Each number is 128 + 24 x the weight over the matrix's rms, rounded and kept within 0 to 255. Layers, rows and columns count from 0. Numbers have three digits each.

# layer 3 MLP down (transposed), 768x256, rms 0.118, rows 59-84, columns 0-127
110095177160132151150098124132102128107127126137112126084159144117125107142091173147145146130166118088130137162140187108115093123185123114132105079187129140110127146084109133111145105100099120151119100173140162091147118089101087171105139130140137107082110137125134159161114098108113132137109170082137101126148109108138134169095141188148119099115122104146094106097143142150095121103137
143146102100148120128124121094135131173107140073152117133156167143151148110116161132128136141119142179109152115135132171073120117128117114129119166167142116092115091109088115152132183127120170114150155135137131139128162130107147157130157170139122123113146139167138131126117148123147106142164105105091109066173177123108166115176090111161128100117144118101152170132128132092120126110124
113117136154130104096103156132121127106185159126109122089124164133123087130137118147128096143093158105147133129117134121122147099103111130118166115093099171118128100114120115132121101148103133116138090160151120145063101137126114103125130130113161151125146133151091141136120127082124128137165110125125117182154126174093147105178117131123147152110120165148142102156146155136135123142089
103117153183131131056149094129103109130149130125120180129173099134126157094150134132160110144095117123150135164168150138102123110123102166121100130132151134131123158135113119166119099158118122113134138084117106152148121141160117151130121109166115104123170130132092140164122133102152111126087145082103139109132133090135137160075122130089101131138121124080099126087098143128138135112128
108094119109145135094125094138110124190152144154161120160119110151143123122101121127134136151139116088133148120098130130137119124068110106158143133085127080112148140192126159117088124091149136128113101161157131161137107149135128119114102079094123155102099124145099136158162137101141143118119123160158106171153134135095122097159100131120106097120121161085151131148144116129154123124151
101128103148097120141112120183122125103122130128094105143130111096102149112128168152137109133105138140092157134142139131181137099122184101172140120093100107121121114144089201145077140168135124112157128177153118099090110124138144135098159163109128088185080142116131160134083114122115131151134116078135115101119177121153112125137130115125119119150123130081103105114123134083150124113122
121095155096153154090137114126161123137154130130166124117136172146127126119110123109103076153116150109149115114157131140170127081112177083159100131143143130133133136118107106166134172141131143118095171137137116124083141110105154194166172102154132145123116144142119130181153170121105153097107112106123111158096122137087122144143110118177156167109101108163116143065124101096099138111103
168114127134144116158081122082148170145122130108186097120114140156142174111138162157110134148133140115099103114116149161113121145107108114094129151128107128099107096151180126157111102117123127072123134149124101153082149132175125149098163156101128121114111175125131133108150077089129118147115182074163137153127133150131125106164165159110133137166142126118093151134148136167113127093189
100149176135092160081184130100145136138106152059137093142111067098176118135133140180118068120147116124102081176134135164146106133131115122123113163116114133103129105122141112085174151114157101125158133113122131141102116134166134111127124140133111127129138087146135110103135129141154146119144121145167135111125121107129122146167119167119115109135124149136111104105103133151144112150118
144174132143134143137158074150133114136123139146124112075172155107123125162111158139122128161117067098144139108115099159090126119087139125137140176168131147129144104182145145144143138147157118164121108133157139126122108099130133116093140113113116186129103113134085118181128140112183126128167145126112167136098090086140094160104156115154147135154085118136132165141166159124150118106083
139143112128114119104134139115145108120114111114135122128111124135110064140125148139137143134186129120182117149135119165098129125130139127150134139095099116137136102136131117104122091145129137130139121155169132121141130113120128154096123131110131103125130140139155126094110111110149125107109120129152162138128111148128136154131144120136125166100120151112147137134162130111158148129154
122101148118119165135102137140106140113131135155103103147149074142108096085138130119148117132134150182088095126089120147093153149088102129147112118141114102118168116143132150148106149168158164166110150096127098136128148143165169135089107090097153139128109134162106097149089161141119108181102120149207122137127148126132106155097151133168055123106144173141139158107166092134159145132104
116122133114088119135100149133123178127126159122169103083131109122152137101150102130134112153120128098154127083181140109154153098150134149060098129158130102124138134156137102130117100138141134137155144124128109138144107104090062132118152136124181119100113140122170132110131109166120175169161090120146131171079105150140138131083174143141139122107152129106079127096135159096150144139127
167109161120076152055176123084127126134108123107160107142124155146133093116129095136182070138108110121115158117152137112114182135142093114131160151125119115141133152161148147101120159121110183101180123138124113116145141098131123087123081118131138114142102146124135160123157121111140138137131153125170162145130135140146137121141153114132140145142123142151110117179121154099124134134123
112134106111128132117139142116144171092099114097097162135151104127116152140103133118142124141088131083121137126185113119156110159132119098111124116144137113137145076135105114118135163140111117142167152103102103116151143140151144075119120136167138125143179181090129091165114131152142099156104143113104142146134116136099178167184114104130107115155129179141118119174132128159132084148114
127129124143123075141091146120137087123122151124118133109098123131117150085157118148127105155123123114127125133146112116135135137082127116157120132162143085107143132133161087152159074127142121147117145088127119122146107128089138092137140087144107092121091148148130136131140103131099102109169100133122149147118109090083102153138153137166110160164097191107154177122125167122142084110119
110158144128129103118083131154112181158109109140132067139079156129114148138161134120121122110158111148107136144128125172111078110121170109132111131154120137129130097135159108125192104125100184114079138120089114141104120099078134139111148136129157100109124134108158145113117120223157127137127138127176139120148133082137147106129126103146126134143125162152163153103158163105096177146120
135131129117118110117099156122103158105134129125124148089131100107139149138117122108160098133095093121132126150126067154084135107138183144097105164178155151133124100067120150104123165096093146169115093160153155154117083116169133148119143148138114112131138104131122132111118125101145127129105132146152148152137108150128097108106173126125073099130142175133143100146126161182140114166106
129122123123117095151100136143114131157111129111152161112142146174100126148154159117119131133169116120123121107148115119107121129116111066142162131105129149126136111135135150119148133141108130138128112110127132163120130110103166119125161156125120105128126096126135126105111126124160151109117105116089121183127118163141130136149144155123116117108142157137090147164115129076138091161157
083065140124126121128122141129110101101146128145115140124114143122113097127107117104112110095152138138126138166154106146110123088143138126136073147172127148131133129148140134133129105139135121122121156167143120157141158118123108074144126114126144097127130126136119126130126135151114093083109103114149120138127150105107118141118128099120085149133134157149087110163125142142135115190117
089155110139129083116162152105107149124169133124106124145111097126085124087112131103145099148159118141125159151161109122182158117111110142142150138118134094114136134125153095101156132131157149100119111122123128085098170178094142142067156109084112097162131077148099110128117131148156111131107123138135140138132141100156097135110118128150137100201141127111086143095138121089148123125156
109131104190138077104123140106137117142124121137132143075116130123103134151125091111111094100145161104103134099172111118104062191132131129124132087174133143130143125119086146124100161107114117110120090135138130094116124132084141128128153167116158123153127154130124083168151157110138144109127140120114128128116111166138126120127102120092127138111129159145158123148119131085137119147176
150114123158131085164117112133153151096108104144139125123119139146155154141151134134146129182183121116160110128123114129120128128089144125130141114105140128124076125157133109130149110131155138152104104153129164145121169095106161168093066119135132155130095137138104149104143093159105111102127123150160134131164115132114121126102134146152129102135172175092118119110154124086108097148086
148112129113076121145128127077111140080151111167135120086162085136126167155114141110153145118124174128138132142149165110155156112117116116177169136164087140148166103180135129151146190109128169150161145098173154123157126149088098115086082172106108139141119099137147158127119150120103107132093114070095153127141119092134147132173185102122159103125084123159114132099126106143086138143145
154118077134107127111108133076124118107174144112116124105107117102085154118100083114141147097146139128140095106120125178147143102113144125170074138119137123155125143181130151145146106136128117134100168121112100203145113071129121164139157155105119127107168154107126076119112135114133147146151136153135123135177113139125157124131096108129151178155123151130090135103108122130135130168083
151138140120100132107152107113136152147109152151113087133106128117129112152118143082136132136115118074080165084106101136152147129132112157144115107136139119111138169122114108134112148135121102125096118110122119103172109198104120087126149099119137177101154119130120169140145159110115120151181127132133143085152115112135099134161108102158133099116084139138170075090155124145110168145127
# layer 3 MLP up, 768x256, rms 0.12, rows 60-84, columns 0-127
141112140104142139182189101130121123145114166150117112147148136101133063109160114097083136125082123110112182100162095178172117109162122148123124166117121126103122130159105154106101141095139096118129086132141185180082106122084126136079148089126141114134129070142147106140153153142121079115119112103105137114129141121118143162108130109098179159178132147101181118089123138107117134100153
159145178105140101135119148123173128118125125145106143114118120125139087152140140127139153086114094113196148113124133147137120106123189122146157097103119144155158129133169099136100120171186163138085085142101120115154110163118128107146098101113132120137101124131141152151142146096111138117117173138102131102130071139127156136146129114115107103132114127140111154117100138114140134121101
149146141111127141140107156092127145152132126111099096113070130074116136147092117109103110117137119118142171157108110139098150134103117151160146111100110111110166133132131147159121151110119104130104156129134124151134152143096124173142137120135133132112132167143159147135156133098116156124131141129138123096119149158099136152132148147133119133094136147113152131157128102125133114139086
140104150097110152169139116135156117119106093158123121144161120120150106157124120106108094132125129131143090095129126143149083093132182171123116118136111193170135143083134134138127102143107133100177124080144146091085106166111117139114138160169108126107115137103163111136106092164151116130135130124141119128167086148149109146135137133096132181099154129143142103073126176156130134129170
118144139121111100116144154164082151143134112109151089128139085131097106122135128123161148148097146058111092118140136131128146126120137130119172169149116162123175116117130165133107115125157115119153137146148109115143152154113142125089129125131126073147155132116109154121106125118131123134130138103099146089142130103110102120150120113119109103159127111130110143153109120113171121124128
130093084099142099166106158167099127109080127115125099109128123099152133136103134118154139059153119125125159143101123075118114162097121129158136146142126183091131129151120104163156192150154102110160116150130125138112116103148127155122121104143164168147128152140105067143141146093114136124130168122149165152150099089103116092101092154086191114118132143111128170141102110155114094175095
146161111131146100119112137129130149098112128116122143140130135114138115113153134118123117153104139111120141097147146154145144131131148150140150132143121154168146140102105112150144176126076102156117157128168157121141106146148097070089111102152087136151123153131119099139130136096130182108098079115125139111122128118139117147158150124143117134063156124136125131166107164061077113145134
077125099089101116130181113164160112107111114167097124130142102134095141169116117164124145115145119126156132109124167052135120130176125110157124151103103148138150107125099124147111115134172155102150105153126087151106138124107090124118146125099141130119147142102108134121173144100139154071128144142169095090160136137151120125101118173123097128096129115147137157158148167148149110132106
117131102061177129169132177141101088130115117113119158167126135114172134109159072088123136096146170171149175107107144097168120144154108118095130110140129196141109134131144144114098067126123115133130125153102101131086093130147140135139081143117114117130123151085112145135116116101093149118139138133143113122127139169104201145163180150119140117132149119110130082095092128182116088152139
136136119107161102121132103144119162117124138153150136147140099139086121095093128123106113120125162123154128117085146153079119129121119110153098125136126131125124111146134154120171137130110144162123150128124105089114129106131159141098139166140108094153128125150138140097139139130152118123140138143120115150083111158161129135126158128119120114092129135137166145092125145157128160105120
142128161102113096126146155078130129139150143150107090133106114117130137120144123151089109127143112159152156133082102075082116187141109104134133131121136128164131090106119157127147136131138121108127127141122102128084141135122127094148144124159114100143147124121083108138129124115107088130136125163156152082097134159103167160090135170133142151109141119126148133112165180116170151142141
156149143114142114113145111080136135151119134152141128115137145148173119110127112159133115091104044114174115131133123164170154128081125088112121099126145070192086163154127109144112114144115156078135148113127114138133120166127127138122112076131142146114136107115142121136124169182121130119137132137110113114142181131102109137149151110142136200116098146150109122168138129141119076153109
149151091084129091125142091082107137160125134107114080121124174141147128146193107127111115109098128158114106099105143133123149131139102148146119156152150156169093146145105138121116113152095157133099112083129151081155146147140138103188144140122111127163107146134166132115122122162085150116157083065120108145099098100129159095130132148121117166137138138144157134172124119127120071145112
121116129125160124175100129102110115157094134130156109139109110153166123145136139102106143130128158115102128134134156148125107118155101148124159134115127140144220145152159106138134135085143074118154113155161130155176112094116121124089106127132069146113141078227142112077131147150131135102187079133092104118129168140172125124116124121137160159135107106103139147116172127109126146083098
110147117093167128123147142149126169105097174164142114113093134068169121124103159123117117141157173161086081125115160174087136086120062095101127111122143081125104144127149100136109159118157113148112114116137130134148090145129135085135106096116115195121096113123152126113125156165107135152162112170114127105104161195118184072115164176088107132123114160110161173098132150102134079151127
139070139155162169132134134097143084153122129113125138145131112119142090107133138109095142125107123102103114114135124163115142116085134156160138119102160099124125134130133113150113120072128122200134124114108113112177150152146159142126125151095119116163086118142097143130110150106110114102120140136153083128114138186090126108173121136111109140132129106133122111083144139091155138095134
134129156134118148157104096112155177170069156114147110110134148107106131109170136140130089171152111106100101078145134083158150102143124077120146173143130095119110150116155095142107127092124112112178103073149125122107096148129122145122142101097121179147149133105143109161098121143150091137132103135115103145133159119121141138145129143131179061080127118167164125104138133105109126088106
103168133115142109100137079106156159124131073146111118132106139131094153107123154115116106117135113122120125110114119123105089116139168129139170130145103163125138129116131119129165138138127128138101139106125104132111112100137159111141119136154098112127134125138123103151124139120126115118136129109089145132109153162150131136110120165142087132118134142139137129115124128114119118140129
134159116119129125132099121161123124116110062135098140146152140134150117132135079132099115129140136123158107134110111137127111163142135145141114076153117152132143112161147102101139120128160136128120179138121125157135153155135158119104128117118147115070105128118122126128122131136155134090111128139157106134132084133091185136141153113147147166086137117095177088163116141150104132117101
147114094129122156142122084139166120112107154135127155132119110132152127135159111131128174124102135130132161124100118138135106121116150202133133130117078148111125139103091150121110083153108158151098170087122120109134142119184097126137105147089130128120108138128126112090157093149107108093108114145133142145082198124124106143128134149123136146076160127094094054133139129134169110105151
163128123130091125175124109143156137117136177177133130157168111114130133095143119126158131146144116155121134086110116120153099116103145108116148176149128115128104171111151075148140094142105158096147092147153135124129171157128146105102108120134107083094123104110161186156133127164121137147174094141123137141117120116153150130134105109159095143141092114128125179109130118144103130142126
108139142104138118126157103116129124139126093154143168102118120149106126131111136168126137131097129133135120111110109143123100101115151136110158117101123138151106129113152142146093131160110142116127135094170145143147168134138157152095116118126122147150118151129114131115162149161093091105089131148138075133153137133148181141157127140095117148103107110113091131166123140123153101159102
164154104087127134194085154121136159125149151110118148129083151147112176105152143152160117154169130129101089120121132121129111173106121095134149128137094133172131097156097167138078149119125076124083079132113138167148179133104071111095121112127123118165162127144142114154114114114120107134171138141135090133134105125128124111137196096114134090107094076098129114154117147128103195180110
115143115122132115118086135144181137107133147141111129130133142119128152137112090164106150102114144098120133101151178069152117163109105148195090166179147132110148152153147101150121124133103109137098177154092091175142138144133109175104133186111158133093144171088141124149125133114102159094109121143157124130163099118139104138112143115131149076133136093115111106161097101095080123165149
123129078119130154154099109126129137090184144089144155117125156115116110126139135157129176126160119144164165131096128147145137173148139135109122164148141146102106135157102121089112146113176115173103137128126136115088143095101097117131136177087120087120125137134132152131140088091117135119121123114143154143118148132148138128102147101144116109127158103136124167134096139170114064095130